config.toml
hidden_size = 768
intermediate_size = 3072
hidden_act = "tanh_gelu"
norm = "rmsnorm"
rope_fraction = 1.0
lr_mult_up = 0.648
warmup_steps = 200
final_lr_fraction = 0.0
dataset = "wikipedia_en"
Each number is 128 + 32 x the weight over its row's rms, rounded and kept within 0 to 255. Layers, rows and columns count from 0. Numbers have three digits each. The size before them is the row's rms in percent of the matrix's.

# q: layer 3 attention query, 768x768, rms 0.0413, rows 440-447,503-511,567-575, columns 576-671
# k: layer 3 attention key, 256x768, rms 0.0396, rows 183-191, columns 576-671
# v: layer 3 attention value, 256x768, rms 0.042, rows 128-153, columns 576-671
# o: layer 3 attention output (transposed), 768x768, rms 0.053, rows 384-409,448-473,512-536, columns 576-671
q503 100:188086095161060147156123121130134135148190107190124184155110138143117117121167115149134078089133088160105135195139163118138076116104076164162135104116145149085152119136121176135136096101125070149156103123111129160155078145119118156099096158106104174134134152084165108097167151118097122101
q567 101:103136120156129081120147111141186179120116117132163158115129147095127151140171100129131168145113127122103189123113154093113154149139101074049119104142173110120153161081164120144088165147114145064154092080135159132178089165141086124097116172147115099059150159147154180107126088173114162148
k183 105:150186123167123152099159101096100151131129125070152159105123144112114130096122112140110153151147117068110105118114089153138161150109133115115116056093123098141129080145121092122153139114085125117121156195161095099129134145100162195180122130163112136127133126167106095068116083133131117124
q440 108:140125168119145163118199131113139151112210081064127155110174127205167198156159153067130155125154100215145118161123139161148159155063104078116111174085162103068120120112068144255102131122094140107146164080156114146120079126142117122137098122157129129140159152164125157147113114158175166149
q504 113:070063107136106147091071156128073149146130161069172136152114080097125131124106099050142094145064162095085140137144161140077079153107100149114136169085171151092144154123157136162152123124030102081150129123131155055096106134130095107126173145186122138166118149107112127139086161110128169130
q568 096:097133116120099116142144140139128114148111125170183125128168112144136140210148128125081115126126143131118105196172122092085126143153078132102157150110155152144168127123101119104179095095081108147153113114118127166149082119150129172096145112119124132161126074159112075142101159129108212127
k184 107:169064149134107137110159165142163146154117149124127058151162079153102112134109184139189166149166153102133111166095157080128136109139223190141141142159130107109137152128132139148048162140145123090096128130117103134112080111084151116120140152141115164209115112190104085176138160115118127141
q441 101:147091164158120105056126191104188126150106088118138124161153159140119120138140153131134121131123125100121089087127120120178150151117114085140059174095147134066176077178133147146088155093091174095082122113133141213157134090086154109085123148154125072125124108128106101094141129103142162095
q505 105:180063111146148108172141150157113136117145157182124207169109088114149147136114140135114148111133134104192133097128128138176166131138083160111145135128149124097097129076056190182106127119137165126115098113137138109092170143125161130135154117123140153122125130077093114164141143191119088095
q569 104:138078106092126087142169161153144159103135139104115088109145106079147095110134154036112165101099142099119101120094160115064143154149124122176091146121156132088135118146201117114138132128164127084091114077162103169119131123114158104118117084147111112109178107117091158057143142135219127147
k185 100:155156122187120100088153129076110130146119123128143150203161149119121151102145133098149115146158098127142109171164174115187178143158096139151098099141215082091088123147129093152082079082171126091187090158111140140116122074092102126176126121142177082107152153120138137126135141098126105135
q442 102:123201091091145133093152137118134190083163177148149130141163133123152162163116154070068106074150193121135115153141178138122136136125099108140080165174138116079088186041104127090092129152145145149086089152116138140144113111173116163078084167106137142123123132201146100157094170161148107120
q506 102:165101194082081128175157096123194095097164146155144107115098133099141125146128142198115092088067139114131133079157180145129115126171152156105125111126098149126069121148172123119143111131134151072194115104088125147161125138095143112081130153118151146118104140106153109189145132124124099163
q570 106:171084155145133162112163078157170165086132147067184150106088058106153120160101082126140110141113144095138098135089109157100089147095086087116142137114136073096077093128124142127164152150112098132143142117121149197176137134139133177087140148099156154103106191156112173139122119120090145142
k186 104:197164126135117121103113149137116109118108125136128199116137150139156118099155057157179167124159134119115116101174122090105129155139146196091126152158093150138101139141119161077108123136149121081084145108110146169124192137161101144168142160122093142211090148123103167102142125119130126087
q443 105:119090124198119138111108113178128107123121183103177182132151148181102152079124119098165101090154096155134101147121115118174095148123165154082169149119146069095095110127132147172145101212090139130142161123112171151082130146089097163147190129083114166161162136137119106103098127149086148139
q507 109:119070130099099167119163157137117075106105141111142136145152112098175116190135129127094108085178139132126122101133118082127137111150106173155175118124159126176135125091159148098100100164139152128133100157212092098079122083093059140087172091146145089135116110213130082130178135135115153099
q571 102:131160123165071126140156114107219120177134115106143159115095152088112106124174126136162117177067122171138122099172105153150093111060172091139115122142139186105122152151157174161108077133102112122143133152142093101122173095086087127099143172173041163173147089121100051126165109067159157102
k187 111:204099167110132099054135139114059072146103153149115061175127143094186141166133189141104146122089192098127169192144150149171110075037104108103111131189139099135149182120085105046088115125069157157129129081097121106179124094137148110146085136067109110108094122087147120131184102206110141106
q444 109:143075156093169065102191133185116160156136128110131181086129142106169091130136142143073166094132125129148066104135140103162131098195080154125118099189158146123167115109026171110073113162138157119171097161081168118149082146100176063094130169165118149156154161100134127167121144122149139162
q508 100:132099116175154135071134085160119159147131096110202135027057146141152069069106157109138085104198129150129165143137139140083103134131079147143105130109101119157136232147091133106114163123103172066135149117120138152155133147147160156102116191144109135095133149111150147152132103183120087134
q572 102:117107128195099087148107108181152181171152168128120119084117149110107115096121176103103140129106136161156128079105155161061159075101126140135147131157149144112166128117158097106162142109067140107161157131095127110106096096136139118040132137130151138157138112082113102183126123142159134167
k188 110:108110130154150082111171130098073082124171160147115157205078148101160073152140137149167132070125117213106176100146154118124124148150176114145147134154156144157203158153162183123145118143119131132105100216130195147137093113106090130114097089155075117144098083088229147165146086138071160134
q445 103:132110089071162108146133098097110174144151144126086100117160100151134052130200114066129139175101097131093174122179182176106129096079153120143125146092122116099109157163089103172095120120147129108159121077156099129149100122144113106136066135149154135133136158088170098114134110128105121160
q509 105:187136173152149160135126110135084120108176078149033133096091133107141144083115181101150135083153099096060114130079140116144135113132113110100124137168122072065121153083153195110141111118127193164127163113143118156086160123125103141169141097135155125138146123175120180117172136130200133121
q573 106:187132198120136124147164196103092135093092069087117105107159125085101121146144160107155158144126097022166124078120082100123158123165111130116091172091138118115150119108111144202138147198090181126137093110087097155160162133099155180129130170117131136138083106134112128119133103128129146116
k189 108:075205158129146130084063129143124104105120135152117149153147090109064119156120133142065137147158119124175108157079109103094117111143106097164171123145133111072124111144135118136060123131114143112151122166130097125100087114164143204133147122183134085173126121110066110200121189150093148095
q446 114:158145192104080103109112074122153138152153152138124094121118139144115108148148122136184111111133114089156098144084125133130114120125125207179164135164156037089123176062111147090189136151102064168157183140085115133096145151181158149159144158088172169182092122178102161114102105145150165093
q510 112:080115107112123140154151128145086107109065149129135114126145094092132125106163070117145145147100105108089112150126163076053131077152152208117119060137077177123124087086170146159181178148108160070145109153154071067118120103097148112119117051138130075130188175103075121144181160136135148156
q574 100:081153097132117175162125149145127156089142145127124146128098060116172155111161151143141135186192140119082137147110099098164043163112224136120101060107077105129096133116118154172143134102182177137041118115137158150066122123148117100090149135148122140079146105047077111139102178165138169126
k190 108:141198144095146094156125140115142087100093141181154107180089118138168154149093138150078068111123192107122153170070137094064116093079105162109130194197096159150158099134147145116110150060075129137137127072181144119136132122148117126151128129118090086115129097155099166152140157153174130131
q447 104:184095193127146133152151130136100118088115141133123108156081111094124121103094159140085120193068078134151118123093122141203077184082121106089103167126149079140108095124158137123084139121163106131124193109144110156161057175101182131174125134176114107076147168111097147126167113145184144114
q511 105:166112189157159218096148070123134122110124141104161133116126068141181185124156121213118062158122121101079134097122070175191168111103130172089161125103099139145126068120159152128151154139129127103059149091125110128117097077128083163132115134184151178109182211078159092095102144133126099141
q575 106:118125083118162176105088167166086117097137087130140113120130147123143140117144140129179120126064135113093061120154176148111094131126125082116109184113165079122127134142070125120110098118132120120140150130143105187115094104183106175064118106131132135110126106193126137182135142118184166147
k191 107:097122086127140100145103124066109144098128124142106105145097162091163151172156128160071163154147099131186181067083061128145125141147110145140152096082096103161140148143110153109162138115085248151177122113140153082122150135108111174072124153164135130140087128044050137046120155138169128131
v128 091:117096132168148066088135161101148132140133134173092125178102115148129168074134147096149103153077129152144163166147144204147093095106120132091068100153144095123113117126110132192166116137192112132093090094155113143138145127127146134166148106170089099126133175106124142137131105127086136152
o384 098:091148089101149123145136073163178077114114132109137100141098087147167146076160121094114079153093109092142154128159113059089129154201104151096153123160106151105120124086134095160126116109120129108155134139124158096122134128130148221121137079147151129123096171146199109142107114173106130125
o448 097:102119113081111129138112102170103117149140108178150117107160129179093171183171143149140180109155142141173166134116145155181149122192159104181134147091119114159172142107125106149146134098166176097093109142136096170118188102120135097123161142109120111117187080110115120103145157160137094100
o512 088:142139190158172163069108138142108099106153117124165106119164105093141135141083170103056141131117109171150122161112114088090137168059162146118165161084110143136097112191099125158110130134149191145129097215144155101141104133135152085150123160063092096108123140100170137117086126147145145104
v129 093:152060115121112078100159153141130108123116177128101087150117111136172165142130144103088136097141176167125158099131185129121138109171124148153102153176109154096088106140109097164054129129174188136149114131142149158158117103114115103168092160120176198129133115199084143147194135154104044078
o385 096:126115218113123130136135135105111164148184089080207095118157147170039150152111123140120146148147092169162123123167145179095104124106154080146163079148149141052158120167168142113127070091096127149166144102105146133100130142145128092125158126100129038146152140114085056118116142115100077098
o449 095:108105148162094164114105060121155141145105138118173123133157144084164137143119149109200089192147128058092070182149129116211083175167105172154102137110150132197130123110151084104157174175103156140111061140111125135117141087123149147125156119124122158126093114120127165075067119122126168104
o513 094:128162127106127091152157146073132085158095140102097231073159114149127113120146129127062157133131110134112182050103072035116160175073123066115127127197136121151082130147079180076140151111104054151091162113108126097133126147068146142126075142140118096161112101108125119151187120110172122129
v130 093:115182171123129145138113151104161116072138115138110133100105183180078118151140100187150080131148139125111089054104138218136144092146145137112164093164082125125180126083102117140132170089106133149139123130091099160169112152144149126185125167187101101093115118142100140215083108173173120094
o386 090:125112108104155161104138162103120079118143125121138158076131054156131133118121173077111147121123155159158119150074162103108075065095148106142164139185168126101114087130147162100092139173072128141106132132086106142066101119174088148173130095124105155137149161068063120101109123103138143163
o450 099:101148112162179064104054134092162126177077131125138112154116098172161125124133077119111124163150144146101162133117099125143144151118053160106118105142111211183182141169147149131102079154122111070174157143133159118132185116131159123064094133138138176090149060126159163118164162162101112199
o514 095:130136073115115076136119148205078117117131092121178123149132125159121145112120178115064142169124100128051099098125164071105115156097115132124190173078126110161080124146131100174205174144214085130099109141098156093130148096116119114154147101112125082164123144105118111130147123165123111087
v131 097:135165086121055176119114161080092107100114159141168101077112112072127081056142101141185166097200183077164100111087138146172150185057161122159146172122125122112074189110128141130083104133148127107100083144086159096151150146130205095185116113184145158070174162101144142110050109146134088065
o387 096:088165100141099157184129207087135084159093138077134145112140145114135104107155131160126150103079092139136137058129116075134141157102114092085125078181113119178096105122150136131151153210118127155172109111142062156123143152089136135136154125116085116170088148099157082145149164103132127138
o451 103:169101178143149087118145082135093163184188136135091093203122151123097160191135115152047034139108092174096129136133102127082073128121110195155161156076127132100109128190136093194167107141107106104181165116104088157220089095123146164117181110073137117183108081114100146142122125190096123139
o515 096:165102085127105167168137104118179134073082088156131077160088129179063144149155176143139086129138177116126131156163147130162178068172138151113153141099101043118137131092148141105165171135135138135077040142155169086124160112139048145174155091119120133093120139139148135077122084093076099151
v132 098:087138141129167066162125133133143017126106148182132135105105105144163073162122162111107177101056188105115172131023143145116106137115156109104134090119122133149167117165155145126122099096111114104105145201173085187174097173133155102106151134139154152132125175158097107153160107139126124162
o388 103:141149024160118057152068169106131106131153096150088116143091135115185146119137111149163096129063099104075134146112136116122140093152085127190114126118137117113139110101123136110177139112208134207110174127141091114091127161055092128135106138128130117108135115158111084136129135119127104178
o452 099:154118174190066179100108079123113156138116155079079103138099198077131136121117208122124174068162153133115137153117099145146147164098125163159115105114090103138159087125160139093083138094162088134133077158097145103123160091113143172161132077134171116172139144107147162106117101150101156110
o516 102:147116124090145118118195159093166210142061100095166160077164098126108074108128119181121142225174132132134171074157146109093124094141178137102128125090146157144129182128054132176122111129074155129139118073140141111111110136145103157126136126097107112129130104160078173091125133140143118138
v133 100:165166068103163118157109111084117106105117143099116163125100139139117133146124122089118117111128149170163066180114091068163213174127104127089113085178146145055135140147110113120078098155179094148102138178124157115174193132156169166134121106162124134130120126119136179117124116083072086116
o389 102:157163168139109086119076104073132181166211171155064147147118141139056194103131140190096148162131168180139142099152126130121148144116123151123138138141092139159120186065144164191126158067101152160138142140181168070140037119131119146138091106153100136124077118120137128150155118115167167173
o453 098:080111109092124219123132143120100107125051099123195147066161106123104065114091121098138118098150131094124072096063198144131102108114116061100084115151073095090096151139151098167182073191132128092122165106139114123103186145162124149099138140128100149111148118167087093146114168190099069141
o517 096:135145150155155151104157154213117076147095096128153108087080135134154142148137129124157138077086133118155136164087121165145040124131095149097180151090169134136245133132165155108096106146179098072116116169151137153165100142086110112182149094101167187125135129077042102127119090154178157119
v134 094:101140158111135169118093138081088097118175106144107144145126109118157125123121159156116119168092102100095113190114094138123097113139092134132066149129165154167188106160138131143138096099125087132073103160109177113102153095165127122123136107146166175122096161115194096177105193071164142137
o390 094:141086173124084125143097168113064170118114145103109177086096164039155091142176104132138141135114084144124093085135100114159094118164164142117105152154077143089118155163152135092084103125185176116134108139127095125090134134143102174118125106113115112152131217210124140125199157129148159116
o454 094:154154106141055139155112140171136105178116028121108116169150178131093178135124130071100191105130066067110125086102131140097144219146114065156153158152157123118054109183132098149103184161134163177170159170097144136162104088074085162125086117167146184117132122157113136172097130141113108131
o518 091:068109132149153158161160109105159115133134145129153096145159115152101127119109118162236116103134156141118174080122096187158202102113122107149108120146141144150162137110101101137108131135141122194117164109170123113187123071115066150133124141098168092152108098120099132160137126072072118168
v135 091:087121077145165133098169123224098124154140113119110141150147164140139129129189098128131166129118106139088115160100135160143099114122111159105175134145078164140096160124161163132156129157095131071091124124157054133121136156134127175159101173134085112152139183097239147068165157107128158096
o391 097:112129177185127101143138112108140177136149126138118108075136159124106127081126130126168106150121089138072116106163127146144084167136194115178125172082140123088198119193115162093129155075095093138088209147133158127151141084130147145118117056163139184151154166227124149142168071094097113127
o455 100:209151129174156169110127125183139141103122127125160147156119167138156105074157142136066170094169220139160086131095085144138165096138077131139118130109116113137129095081129070127130132174157127095123131151152157121130174161103120124068174110123140093101079105150119172093101124187113108138
o519 096:143124135084147111131072134183170156136105170083153095116137142143125152137121127147202130141095149110174193080087165118149133167108150130082182080170133125153149097091110118163157104121112133142197110157131149136111145139106081114102126145174132112117102080100134111166095122072133092125
v136 090:132128127140088039185149158155072147099091089116082115144107132178116133145125094127146108130034120082129125123100079076142090112191096145166106210054131100146199128167124174101174110173164087151162172075108117145122210138097113162107116151169165095157124081059114102197170153114187151165
o392 096:164127113165127166128126120088132089153111124114170105118089194156098107163098164046092143128097115099140112094150119122124122154140104154107153084174087199179154071126139133142143187173158155135072093204092185176170131046136218091164124130161093104134090126111103069077148077201115154113
o456 100:081127118140103106160119138119160097119137121168157127174111092177116149132139187059107137089127139098222113140104061170078185091095150125146209141116129052135106130074109132141119154123108094117131070113159086088127095209160126132040089091140148073160125111087162198079108125139079103129
o520 090:030138019127108094100183099077148129107177161125138103160102134179071104095136075141119139160164136196113159176063162117175076112121134122118077157150129061079141186178165125146114119105080104120145089126163134102122128139171121037137102139068139113101145152092154133126112148096170108116
v137 092:123151088121132133118152152153204123155138157140124162117119161201136105115133149147103100103155083100162119131134147131161149101132152177068132125219170095126137182143141126109128116119111139107133153029108206087140077089166147071174177163144126099146151142145120110078143146137141146124
o393 100:161121124136169107093109084130130128084140135180178174131182145102130148146136108195138144110168086137148111169116110145087166096056117151156104115157131118072141147172119121166073169087125093120097169134125147111164151141132041180143119130157119073091113160149116122104136107138098161200
o457 091:151126175123138193172193143150110180096106103081097144078132095114147154139130097133151110111086177138110133111204127106201115182150131112120150202141142151165140113108142129137184116147107130140155154092131178134122099130135086204110099080119137171109129066163124133113126110119145180124
o521 093:081133092148122159155088138076139142095147176099165083154146117113105146113081136076094164164174083097145138101130107133125102153113140082118111153092064091113115121072145101105142099081189168112129182189128104198118100118108134152066107138064112150167086156157142122142116109092079088033
v138 093:123126180069199102136099096041127114143177148090083121120120104097158133143127106129121157094072155139074121166121153083091095072145138139129130141176110146133154171169129086162054149138180158122189125141147122134182153124148018116131101136192115143140142094163127070116094133207082129152
o394 092:154192029151135174156072074151178167181147155174122078181175124090142116155142127134116121134122136159115171136103073156105119097123150148122131111165168146177141123108131119152116129086104107081111133060142139133111106186119087132044127156093107096144127111172094219132152135132170137113
o458 096:028138139149137111135150170135127155090115090175127131103094158148102145125039180139149169152108182069108126131178135143153116124100104194134132112132175132134149124142114088089141113071094110145002146127171169168150137096071168155172165097126155123098133162074146119150125125118096123112
o522 092:135127104150066127109106167130082026160168125109111184096124171156149117166086102133162112172085120124145104141162136090154140207129035095098139126097103087085142142155076084131115149148152090147140126177077079107140156151142139109134142159154093108129110149102150152160132126112112110222
v139 096:120107158089165160111138120125133156091149163060103080165127077143176103145140145128108128107105103128128161111118161128036067170121092139119109128148112086145134133132155143145117109153117110069128183132148109140151138125136157090171089129113107128144187135168124048166189141079049029136
o395 098:117084117160180137086180102121167086136076098164164100162110169078140124177100121112076144103126134115119168090153183142122180119201151087094102174111158100121114128148218095097081093160098124160093125094081174128150084160166140072155126154125057097138157110136106149160122104148111154102
o459 097:133121203067144161152144179132117157152061101166150210123122127105097134126237166093169163146051135111109114170181117114106121170134150135121132139104180153133160101069102122160189055165150174180094101130165130112107093118143115094126163148122171137135105119136154156102130169168146176166
o523 092:119146089113141163183103096124149168138185189119115088131122119156140109156074107120104095160182136121148117094116078098101120126124132153158133121123122135153109120082102130098151187103124159161146067181208099148120142151092128136089136135172136122131130097136140117171095082104120157130
v140 094:143114119082065130144115100206186135120152143148126092160162166131125177152182145078102158152021129175139107133130111179143121100115115108135142155075144078131175109144092153090064133083132146128154133136129089097068100106130126117171110145099104118158166085150160166141147158177159149142
o396 096:117126107158140200107132108175090109068143121120098170130115071153112133162118180114096141106132057130094099077138137167149108124134160097118122080040147100134115101115175140121146116122142125201082146104124161156119117115139180147165141133185167125166188116065165122148140131178104117107
o460 096:099133129084105116102122108147079115116085146108119111139126145166122141091206108118030126063099131131137102109123114140123104141133107124123062115174121126100094153123140143126099158153151152095124114111169123124157133169129154120139076096142186130135105196154107105124177113114165199151
o524 098:157138087147170123146129191042103162113132129150177135095101162081084116162055114197147075129141127135162133122120164080144185136155151099150141128150123114159155179125147076100165117145053156132125136178144106166146134143106148171112141084099097082138105148158088149110073102067077024119
v141 097:128132108130111102150103160110173132151163109119144123106136144111164137194111127133131163123152142130120146109166119125197102112139084149151131095127114056091152135113092100170136177164158184028105174132116070124157108130153145145110089099137116085168113131122126130164105144169134197128
o397 098:108167124096102138165092158210060174115112101157092120123147162125182066109180104111151152093119142167192222201200207144147126109127168116179144113126149109116122108104120112109144141134083053132118133124129132162113204195107156113154096182098092156154059129097084112087123111097077154122
o461 099:132158083152119116054120117088169124167154124165167061098169150150115183078151123130124117179117142116136165085165078098118163096128188111134104160116119169085156152138128163099129158083060132122147105149134108091080142179196113118099127125121131084136172118164097094145156115045123133166
o525 094:139075162129133112161132128100117135139147119125143165145115049092037126175103140111161107157130188139101105164068148067140144113129110125182148091159092164063093140107115127178070115088169124137086167122130149175154088109093087137122136081148104130068141105156176111158136141144136120146
v142 094:136153114107151164162133190114133086125152126162139125074083165151060138118157116047133092126111132078146213147113115098099129156158139111114122141126207143134156134070189088157143114119147118092150121112138127105129114108143128092153112103123093109213128132115175148074099114139086085163
o398 097:123080125091109116110044107125090113130088117164099094176116076163094132178178160136119106212133140109143166150097128147139076162144102080104137109182087167136170103198174128129051057111136158151102132110127088149193055112080117163132105093128139120103078118129151109112155128142151105127
o462 100:138144120104112149095195111108066160160181127106109128130113134090105062100074096191080159104112092159057133057152131179107115096101147109130180103145150173094167134129093177158169135137120091148164093142163117178125089186068117154170113166118118143139125144118083122184169105080133125116
o526 089:120123098149169122126095101118199188143106069114161183029164094139161176129170096150075138129187147133109069112214117099107174063146141155117087135093101129149156136137083131166198165141132087100134119104135138117138119152158161108152146172154082116169148122107150149125089099094132153102
v143 092:204096144121127106129125081116176155136110079170133165134140075164149117118117126136143106086146142168133179053158091143115194151105051156163117119159193141138128149065135133115094099095162142129084145125076065126165129087126069158129044142175100188124112196120116135146158103058117084119
o399 098:118098194141171142175124100153146092133138153083107137144139090133119194133129161155160114108106151120102074138096141169127066184104130144129131141119160113115130138091158139140177142105141128098124108140117134055105124139128132161176128108128083081143102095194161171089082128169111158137
o463 098:139113094100079141061136167149121140096109144127148150103123138073134060127076122119081096182088057163138104135121180136148150085163163106132135159130122113105133156167145173123098096074140153179149158115133235107091103197168101087145124178136103149160069114161072103131117135121143136160
o527 092:098124125141115118120088183107124147128152136134180170158104125148182116178147096159133087100101082138104100138113151123085059117140169145075151081114059161164072107181104124129126091136137060099172057157135146161144142108087150147127109108167163096136144112083194078109178100113147144174
v144 095:102189068155176134156164110167127155194119122154108123127111131091132093122118170125134144089122058156167080180096099106120097108128120124134142122166131110160183109104173106150178069113101143108110076156083152133174110107141073132157120118179103118140153138151083149103068111136132099150
o400 099:100092157126102142191103110101087089187180138133077139087133105124161077101170143177153136177135162091102154060090165074103154135114150075149091170067101131128139085120090140138123152074129134187110100142184160158121163166099152159170093085160110190141108143101091089162154156093196116168
o464 100:130079201139107115138155108133149161118124223113110137185109102092164122198132101118144167064152166176124069163092086159140111098201087110139113149110146074083081150065147106111156128221149091110140140137082143119142129128114164125140139143105128133141111081158127163103094109085127205103
o528 094:130158101079101122124141129087123172092146119130181157073152123178120110125094118136093129199129111162183146156133084119145105092163154111083134131074089173080123133135119131123097091057163164170113138104151151104085131095137096125109151123107083130130173156149132118135186133152106113120
v145 097:109148113134157130169168135145130178069123163129130110101171193123121111146148111165101108096157186140135151141149145192103140105090137175069135174102140071144127138119169164131067108080121182132105121070135155120145160171097087085126142161076141085062145127139109118121179096114137157116
o401 097:179143155085128245090160105103097108095124072172158112094154086099161109107107133152150100082122056113105092148074120151083117153082143061173130155135090189175124165130094144160143133128138087182161115089155088134076117052142146105083131067123126138158085107223127134089107094138133169164
o465 096:146083114145091064153098092176148075127086131154144202147087113141134114157155203111148127072177115143139131141164127121118141106125178141118122095100188156072108028190043102144112130154117118112146135205117094136156074154179159111187116159087112121099130167052108155134103099141091092071
o529 099:132073120129087086187117135135127137171142071124100096175134084212124137144106106124146135137097080140147172143150129093154098110143148144114177148178157163106136138111168075137097117193127149058172114096104130126160164095045079116070125061147089108139098088122160136175129141118115108132
v146 091:157062157158150105053129089092127135096088116093114085187204226115063102187159088162127024117145157090140141127103160166139089087100118113152142119136151093134125106183189116120158112172130040170126116165092129092087080182122110112118097106156160111113087121126112073128151084142117146092
o402 094:104097113108117117137185117121129102082113177132147165143123153109133185136133177086152130133090140115175093125135092114158084105178122097060163095131178083109128128165112048095025131099170153125109173112078090098100103114131204129122166173103101132083126100105105117061132127158196130117
o466 094:110098140129094154104160160113169120137140121155038118110126123104159079125091135127160155135179128158077146053170162131158189122144139134117123196094105154112080196114152150140146154149169215114146093102224144135130205143141129097068142067128137132158129155153154167122190133117124158084
o530 093:110166196069100146129124084139093129127083085137134159087115101145165098147152094146117102123110149147132166119122143094182154133116104085158102182187116106130129141159147157171143154063142084101188127136112151156155139117090141139127079198105054119158089137141101115194157196084086141157
v147 092:147107104109132166164152066132134106108144160074172131123079139083155110170130166095178093109127176100170169167047092169098103138099138170144089133149105157157179163134114136144078150090189167140116111119140174156144159123121102091108129130130076111186117090160161124161098119127058121099
o403 098:163112054126064109146124109160151071139182111143118130147147154131105120168155078150149172158146137163139173177120164051159131077141097045124116167167165121199177123081146158145126097176117091107113065130155097153179108144085073103091173159106092097094127134110204102194078139139039164130
o467 089:120188116114125158099146110145048117104104121090123125131121163153164129083144135165071048118111109155075199114121122137130147158160195100193108121148058111121131120178061116131142181130105102119145184101168127148088131130172148114207164117111150155072114182125120136131115163096139081099
o531 097:085140165099124118210076157145139122147055132134134099117177112180112159135142130134155129099093157075165069070170160097094135155110120078107125128144115122130124099129160101094139112161120144150125053126121109141115099112132169195112158130157115134128188128121153155061154118173146116145
v148 096:130129095103130017095150151114124137148106126199085154100082072090105176167090100151082132154157140093104071170110105122099108111174138154154129113144079145142117167136138140118159093101108106117117128144161106156120096162102077088164149146074149141088101084154136169118160090129149116066
o404 096:114082107119130106163181099165069088129119109125177185141083105178127152108140157140133132128113128142170130149135086132141134146121125124153125123115159125046119086096126134088081090175158109131168128116090159046078195105112092152124116133103117121194130129216101135111069102154137126144
o468 090:135119115127151107112113144141134124131097143167113133060160096083158134152076132070145151065104143111135184128122086063121160163148168153101138179109143058143143069125059129139137147110154101140108092151133075109139134190152117113141144125191148146125114092144148115162126119128153142108
o532 088:170137110154111140127120134120104145085128115138104138125121130120056105111128129136124108084088128145100126107170187148143121143143165118181125108125136175146137134175171129089149117074082124138113117114120132158109120100135131129115065121106065136121147133076120171117081143082119165157
v149 095:152163152132110096125127131133166102119198092125166135132167122178087127139143092148130136118109103107134138170111110147130129132100076085099128173140102135145195060140130120138088092068060136070150128096098134104132104126155147079141147150160094166169147122134142143090183139162158143154
o405 094:116141144119128150110103116114082111169110148150131116138182166141102132137222165096138153185162121088149160126123114157103144107109129167106207155099114152133148154082181163102095152199086090157096075138165141099125136158166087103098161107133132058171134101114071145073220120147175140099
o469 089:123194122169156214139174116146155089124077105105105136134057137115181169125109178152121103118175152174135187138134110077117109126200126148135134120142171118098069111134097109099149151137159091198145111079151131137118089091075065147129172130116119149111086192129179106156088132100091143079
o533 095:110133132156163151117149110144148170144102132158144181093158125044150117145074092156096117131059146115144112131184157153083151140088121125130115105121105179123062147135067136161098126083148141139151113169056116124133145175129121117105151120114117182102146090104146162149132093117152165120
v150 095:052156151211133184148126111085138165101182120132110127179092114125157131156099112104148131154181046151112142075081140138147091105139127148143161088134125144129107138100158098146155128136088119106120064108136130129092089129080141195154108070128123146138137110120154076086160116204108094106
o406 093:137101094115100080135073155144125088171079159090174171136129100114125118087157168111218162176119182120136158173095153119090145139110095144151183116127091127118094121184144130121121108030194097135102138169142116091141137126113126088129145098149167128115154122097116143098121150093185139085
o470 095:133114134117095185139151134134218080084162144120123084038160107116114109156180117125126109087115220126158158089142096086074120125150062142086120158077163125135106117124131148097120153113100179158118170136107143130120132133214183176126104119122181183105153124129099121082124129142163111204
o534 090:129131125130167170145143129110139107117134174137126088121076143111160119120090129129141140087127079128156068166119124161083112104072134119077079113105082067148148098103133123101133076137180099143181089122065090157118109114148125127137135133054078081127110141115139140137107157149117136121
v151 096:103131155117122134111083117116144155151058129154085160159145158139099108157139172185080106152098154155195143108178084140104103108142134148131112102081162150145147130124109142082164178130152078111090105153120142069104072158159120132122118099195105117178120102122112115157115135161127115102
o407 100:156107185123137144130116122095173110072157080107140142134164131094091145127132141111114145130120141121117159128164125112085104142129156098070137120206093154091087095119126112107161123167117181088119174100152165096068220144114115126125132139187091054108162095070120139132101129147141112134
o471 095:158170159193128142133180118110107128142165152109051068138118051147095151173184086103210125159122115136104135056080131125142146173110124144153149142092110146120165168154144149163086125086113121090122216139077132155161111128127129094179151139141116117140169069136147125151171091124131137159
o535 094:150175124079096157170122139096189173125087133113165064085091188139202129113114107136181117087146113124123099156111132176162121111115159156166104155106102137120173111097087168175070109102095100138094143145215080157157082068105113190096170126126143190149133147106110126125130143096066111100
v152 095:118124124133156157100108118133173167116157182139114147080105090128138122168058096143090194109140164162112188185112138125137113135095104172117153119091163126091081141133164157219086121188111255102133085108102151161126086162112164095141178182158070133161111159152134109177104120183135114146
o408 099:083149096151159138199155125150085142121157136124132116156121139092107173168186116173112128120123123067070089123131107122112137175125129135132197084200175113161118088121107087168081105090162149147107100073145123189120120184182088143087211124143128152078082118132119102131173154157108086125
o472 099:218131129143080097160128110128117137140167131113165111150094127152147136160194171150143095179047134142174102102124074161094164107112135104161105166141129139098161118185112142090111115173115039151145169164110061155097108131084134167154098089176132105128173137081150161071104092099163156116
o536 097:140157148108154101109116077066155113134105090164139132084135133071163194134085107118122138064143125124118139143171147170166123129156093191208100181040116150142113122125122144102185095040156080184147138156081141058175133072105169142159094130077102142055154085177124104128111132133133145132
v153 095:092179133115106112120047130092162108160075176143186105139132149115100127148110074118150132083157101090145103163132085143122123103112111099148165088117172189121113184177108165143122143170109137170135151108136204124099130147132130120175127141094098160158147126125157100123188172151180098161
o409 099:144134114115082154143151119164139135091161135144134134150149114182116120048114134129124172081151122145145098161120089127106053184121107156122109137108119135126160102093095134104117156171176132141091173054121070138151129129128114132197174078141092099120099130120112110089109192138137091126
o473 098:164119195145135090118212142153148121118176115143122112149161115121159172200117125132160135176092086114107081101157139130149131119134140178162152148132113135153135157128183130111071116115128077144130073185098077125124138076098158134141130054097152098136158143108133146162107076107131120111